Weights of a small transformer language model.
Size: 16 layers, width 64, 2 heads of 32 (1 for keys and values), MLP 256 GELU, vocabulary 25628, 4.02M parameters.
Architecture: LayerNorm before each block, rotary positions, untied embeddings, attention and MLP in parallel.
Training: a variant of SOAP for these matrices, 155M tokens.
Each number is 500 + 25 x the weight over the matrix's rms, rounded and kept within 0 to 999. Layers, rows and columns count from 0. Numbers have three digits each.

# q: layer 8 attention query, 64x64, rms 0.0697, rows 0-63, columns 0-31
# k: layer 8 attention key, 32x64, rms 0.0707, rows 0-31, columns 0-31
# v: layer 8 attention value, 32x64, rms 0.0707, rows 0-23, columns 0-31
# o: layer 8 attention output (transposed), 64x64, rms 0.0892, rows 0-23,32-55, columns 0-31
q0:505491505512501515476489502510513496517490492505534501510476501499500498506506497499487516492521
q32:514486542485558539502470462459496504516472501466446526547532528454475513454509510493473488530470
k0:489486478510495509497526485470484517509495498488527466487458473508498506532491499506509518526501
q1:486519492487479496494506489505496500483491496503474524492521501506506497509497506507493505504483
q33:518524489522485512528477474519509516487512496530470525491489491493509514509484511503540483500508
k1:494461450475496441486519518543546447495535503546515535485510510549497516502538499533498501470523
q2:500493479472480506501500504517491505494497479494498539490504491524482498521493496510482509494484
q34:525522522476486493516510506493458542502475507473457481562547473463470481481518551510451508556479
k2:492481527504490467465464511536506474489505493501490523497542501508523523490502493532477488498523
q3:492517503472504494490507505491502515492500481488465541502532521490496530520502500515511510509481
q35:529507468520506452517486496492466505470529476520488486505463465520505491532531489488525517490486
k3:483501471491509478501496476554502494475496519494471531483502540530516538510526513511523489487533
q4:494480548525523575474476518526565469537544523482531517519452459493481514449505455486499508473523
q36:512520482491507505499493493447506493502497501501458501511456484493495511512521533523487532468480
k4:499433497479493470524506508504512515493468527447551445456503500489534468490484493483469508505475
q5:516440545506517483486454510501515518470462495509501469523460489443553517486510518485469519519517
q37:495502512537485523491529499492511473555490508512478515488480504476531465480440479514519505479474
k5:469493477459495487482493522486510542444457508520495541492511501468511493536501493492493514510503
q6:525498463491482476543551483529500476482530514512528461528480491513491500529481493491505519518523
q38:527450476529493495531422504481497477478486514545482529537512532463523525479509497490483496509476
k6:484545486503555460523483536546469449446524496545529497518502538510518488517493501525481537538521
q7:520506519480479510500519493497485513509453490463527477514489523482568483513491536450498522517519
q39:491530496480533516501470522414492518492460475459443508499449522408513480478499440450446536503520
k7:509488527510497517474511522486498519507490496454486486492488489505532467475486512492509531524510
q8:458539498481493474541507428443507552527514473467569471498521480471475534499489492509515486481496
q40:534493506507568511481502534478505509500514476512485520494507517515468540494520549529514509467507
k8:476497521535479497499536535486513467521477521455503521512487465488547445476471480509463513453502
q9:461474485524455534487491510505520499537533535546490501490454486526572524520514466491495497492436
q41:528536480477511535532507473467502509518526510449489510486455500451471513474518514526486477497495
k9:454498445494503491477497496503542485528522492578487504464504514562506511501478480550483510503510
q10:492547556582550499543490460486416535546474512481479524513541527523477478505528543517469484503476
q42:490554480524485449526515517500511492483495495536553509523502512488501559506493491507478467498532
k10:503567517526555515553457569466478555514441526478467502508505514507510499494511522479452496532487
q11:502484493548457486571506487531466518426496526463479518492521527490488543492455458493494554512490
q43:505504492450525468489482523500494426534538487491478523517446496488485445502481538509475563496495
k11:517518495532506479529534501471504484488483466481521494475487534487478490510510509484515520497479
q12:508502452504585510519472543482520460449513512584465522509502478418519525467465476502505516441509
q44:513520508514474513509536509503482547480470506484518462509453482480478475497513551509507516528537
k12:557471504538471444513503500506479497529511525536466553553525504512528500457511504557522489480460
q13:427478477533499497476543526523456500493524454516592499515483509536470533532481447506499496530515
q45:511502454477474473519517510500519491497460506534509492478524497533533501465468496481493559511508
k13:476504441486506553512494484514499512493509484464550519512502498497532526545512534502470484496484
q14:481481544486531513523470519486535508476492532549513479496520447478480503504499534493480462494478
q46:522525496486524495503422499537510561485490487519501531473533522503492548507475495508519520450532
k14:523462535535517532490503515496486533497536468478472521531511460511484486469545550493487440499531
q15:538497493444456545482506515538468529466512464491447533472495483504510528530470498533494508485467
q47:489547473515504466452502498539520482466573494543520492508495500518510521505499504543494510434512
k15:500503524483524549491478458469465515505493472478446489477529533419537480466476484492500544526501
q16:501491518514502502486496496495513506521500505489508489495483497497494498510495489500507502487497
q48:536477529498518499545473478495445537470450493467451479519544488468495492486483516454500482547471
k16:467547571499576542486433472468469544512447511445445525504519526422494483450511479489447513480483
q17:496502485499494516493498509509493484500480487517515484509506500510508496488504516505500499510509
q49:505519528508479523524463470506446525502439514483448532483507514464490475501468498474510467478504
k17:502531502494480506516482493479490537487504519512491490522485512480507471500526513493524501484504
q18:519515479513514522509499512484505501508500512512526458497486511516501514470511527506499498502524
q50:510534552503520525511462472483503513482511484456445524547490520476457466498484510450519477476514
k18:493534535481488510505511502481468503536465455505484503509461493475530502484503480460477505559478
q19:495488514500481478493494492505531472492467500524496492495478493504509489506496503478481498500508
q51:485524530502478517521487490486456515497467495502502474497523556454503466476499480502505486492505
k19:471517468489520504456497478452511482491490509467501490505487505458531480525516516476496529471474
q20:500535542520525507474470532486523495495525469467519490545483512516507558475513539497477503461483
q52:549477506549492522502535527553509512507501531556450406497473443524505453475500515516500472511534
k20:517478479515468442497511531493504500490478482537512491485516471529531475508492498463515484514494
q21:482515502496524534483522488520487460514522568476501526479515512501488509477470522497519517502521
q53:511448505546512450479468514500515483505476492490479469457486495527488491524520464506514513516519
k21:506490513523470466492517517516472503454531526538498502539481509514504499481508536534571478527526
q22:561508520475474531505458519483483469464579521476511466468508475579462538499499448520459475538503
q54:519506469494532505494516539530497534492542486533553474496529458548497504448482482502490530501498
k22:535481511481484459496505504474518523524537521486494465507491505494479472510540507484514524502458
q23:514486539539460498507513512518506462542483520505487535524509505520473467490518481498511528506523
q55:501501515493543466492485484531490487471517493527473489517480504544517505500491504532478505504537
k23:497525458529534488506485531514540467487517522505456513493506474539496529496470526496554464526545
q24:485514504541491513492518491492519429539465492475502535548453509487540491510502527457505544532508
q56:517510483487478469484515524503487484491468518479532475527462495514532458498484494505516514486503
k24:493493486498486531513543495466475491549460523446548493509479480456510485511504510461463515480495
q25:579558515506488528479467505509496516482482484476487494521484449490507492482456582469509485505531
q57:460524489515522512498508497516542495525519487536478508468528517484500521519509526521512553502509
k25:506501526492501495473504473498520508516497527491509461505538541537513501508445515516524477540504
q26:524508489517502475513482495508480476523489491512489528462490523484480500475524465545486475525506
q58:485507509483525521501497497491485489489508507521479534471497538512478490468509465512509492508481
k26:502492511518517483518467507493449509479498487513473558510501511456526468528500477492530488527471
q27:461556500459513534506521528521534568503500505520487471526536464462527515499480513458455486481467
q59:494541527500506484494467509528520483467488530524456518492478484501491501540522501519515478494459
k27:488504515494514485478488519507503565518506495473485498502504489524560523506492478464471485481496
q28:471505498510551460511489505506504467518527540502503445497517533529519560502470505447511521448395
q60:491494506505491477468484485494505542519484505493502517486518497552521513529502515512502447533499
k28:527549506499526505530510497542526488496453477498464501484492489518546541480500512462509515521438
q29:448503434485515514515493507489503545515493513513476496516474509506513518553514485490547507514492
q61:443524499501519495518490503514470507515508492528493474502476525477508506521530511491495486516489
k29:486539476487519533527516490488484520548475496496512524469482531491537478486505476467495504523485
q30:518493562523511491465507470539494441506481535517533443440482482524506518539534485537518499533496
q62:485485506494512512476463504493497529467473481481492461522468504477495491446492511484493471471479
k30:533493502515474493558509477510517445468531509495494486473524512522537505481514527472495489512547
q31:513499469492521484467520503487542438525525519453488548574493498526478468485546503501523512498507
q63:497506488517517500520485509487494523509486522522511467472460492505463523507489525515513508499451
k31:492502459522474523494490528506519472510504499478519486523513513501476462465484456521487558505515
v0:478542478441481550477482495513495535507535516467510482527495530528498523526499457490527446541547
o0:509466522556538491527530521474503500509481492474519526490513503482474421484499498492499556494493
o32:423523500442515541485460481527501449511514529505470466467511543528523566515493444491509469503526
v1:526517508485504497523470531515510483493452492482481497498504467473493528518506511477520484488519
o1:485483507484502553475483456496497519484546476502465474498501514530537464503502503498496535540518
o33:496504494545512465503526533489509498539480483492517481495531493478472520495491503512527461475500
v2:514504511499445514498520489515490548491496459506494508537518478481472470484490507534461493492490
o2:510491479521537496511505494529495484543491511533476519504491535498522510500504523479511525513498
o34:470498531465464532469497480431445516452540462468498487520478472447452508538517507485486502482493
v3:528482542484483493469464473490481488451501508485475518485479516466509498553537530483510479495524
o3:463531477512501519472506491521511500505481504482524531536541479470514501515484472495503514476484
o35:508465514511570474503497506449475504486489457523517506420454534520488502497494539504531528567499
v4:479491526530495473479496500518513496502489521521534457463460543488480492471484498533477475520518
o4:482511523496504515495527527532470551503535465501488509505497505474486527522533496488527506483480
o36:541473471523511478480468489489510478505469517492484489457470485542490451492508531449470477506516
v5:529526550548473511539489484491517506468492479489496507472554509503499508486489544492516511502524
o5:479486502539533504478510513496520531516528478513467516524468524503484483483507483486471489485500
o37:524533518504509507527504527517506496476440513470526495483535494463504520510491514514517509533499
v6:482468507535518482504510470475464458477525468496513512544475529494498516509513554486507491484477
o6:485528487491501508484506524540523531504472500521487479453498454526477483475488478473527483483512
o38:519478519528507459535531487458482467507513473521487522565470506468495506521508509520496536522465
v7:514459428497449470539482495515544554522537489493454476489490565518491481489508471480480502504505
o7:512486521538514489517497505539494534484446486502498489491465488470508544516503519506511488545503
o39:478502491467483459465500485503513478484497498513511473509515536509523491541501405501515525471476
v8:529455503509506487504507494495535497491509493459487514504518501489494450518544543440482495512522
o8:500520521493513487525493501474516486484465489499485520483480510497504526508506471518478516528485
o40:510464542521507487475520514552487522558506525513532480532466497483480471482462512475533525490493
v9:481544536483503471498484496474511529542518512518532513492502473545488507509511521519529456467459
o9:522497485472486492528491475515503500526447497498486465526494516456494536484486482486510475524503
o41:513499528535500534503493496485496558457511507466469514537513467539508494492509540554479477449528
v10:511511446494496539533505474488495491480493505498510487480526476470473526491472504518431506511516
o10:490482485498539528536456531512556517497487535511492534512483502487513499485500527481485512479458
o42:492501486510480494490570524495448477483531474520483470468535473516494474482517500505459473477531
v11:465523455501521497489503535518490495511511503520487482518473555475498501497545501523477512517452
o11:482459509499480511471494501471496506475495513508482516486506453472498550500494487493516485495517
o43:500561452518490492552479508506487530491533502565485504519461538547543477495510487529454518517499
v12:488535501510510489471522529471529512501482476512554548519486505467488551480541489481529508514473
o12:534494516540506510485485442500469527501511486474461504421522475488479505514512508495550477494517
o44:479519507482472518527513544499576473513485521494542550547444477485534502487498504492434519493510
v13:519476439474500507517527494502502500517453476472511511514518533480489489449492497527512524522491
o13:494500534510519513486499486497482478495509510529476455506477472528534508495511490504466502473502
o45:501487449458487500510537536497526499547458513492539531520512527462480463518528495506484512491466
v14:467456462486488522508511490466510495495522494508482472520458507537531565499455478493512496512464
o14:550536530488515524502497507509473537489447498492536521509488482462448486527529544483499514515497
o46:427471458498508509514551459504556440518504479517447487496516538528522495477469477545521497495498
v15:457511502509479473542511535489524487507460495450514523519486515488483528517459488519492507505486
o15:539470529522470498494462462497469507480527469507515525460530476531522513474524477514522495485486
o47:463563500488501484516544556490505446560449534490478487525488545413458464521479513507497530489500
v16:531485511507474461492499518512495523516507495524533505500475494475538503508493493523511524487485
o16:482483494520474502530484514487498520509478495491530508463505489520483531486493493491461479498509
o48:511503502469482478487494499478490533478486502520489488478540553462536508509504525498507510501513
v17:510505527486514477514449517455456520509505487490484477476489504533485469549551505507487507532497
o17:529451491465475499471498483538506521498498514506484512512472514509499534509521474517502517498492
o49:476519528521527512529483535460496479507456459521562484495504468523484507483494501485514492528531
v18:537495477513559494498493536489469511477517513544492486518503464494488552501452472451506544430480
o18:514475524468479504492494512478487500490527536456528495473524504502487479491471515515485480519523
o50:520518481534530493535533518535474563528467438541457534539502486539508482500552432501516495495452
v19:537462496556464529485487520520518491484515510496516562477530474504477502482482487538470501497542
o19:481512457488553505534519507497502503514509507468464486519476493494532468518505474494473474532468
o51:488451523490431458512497476534510456487518488548469571494536503462456537498498494496508501477558
v20:467501514467487533523503498518521460487527529485527474467463471477517565540540514444548502494500
o20:506487513524508498482498493505497501498502477497460515498500469502481476498513469509489492517448
o52:565530450494476558502503491533509476511489503474594464477467508513488493467495535472502504494535
v21:493528464471463508515528489497503519501505499500464473527478487500452456493476499539485486508506
o21:475485529504525476499503497501499521499488490527527511476495498482501512474477506488472492505499
o53:515512446459506516501495486473482492507524507472483459505510500520475476553520513488491475502501
v22:536522506505522491492489513469500500512479515516555503492531498493468477520488480459464450492452
o22:526499471501500529484542495510470495486549499458501504477494520498489506471500500507502491490519
o54:423443507526514495492472528515547528493465496567521503468466419514533471528498473515480488508477
v23:495526535504484489491481503516498495505503504501490513516516505525510487497497509472434454499492
o23:489483463495508493472509488499519500517488496504475550496477500502513525523505492500534524496477
o55:506522530510556492514481514529464500438491447470474494534525493512566498513491481473454463500512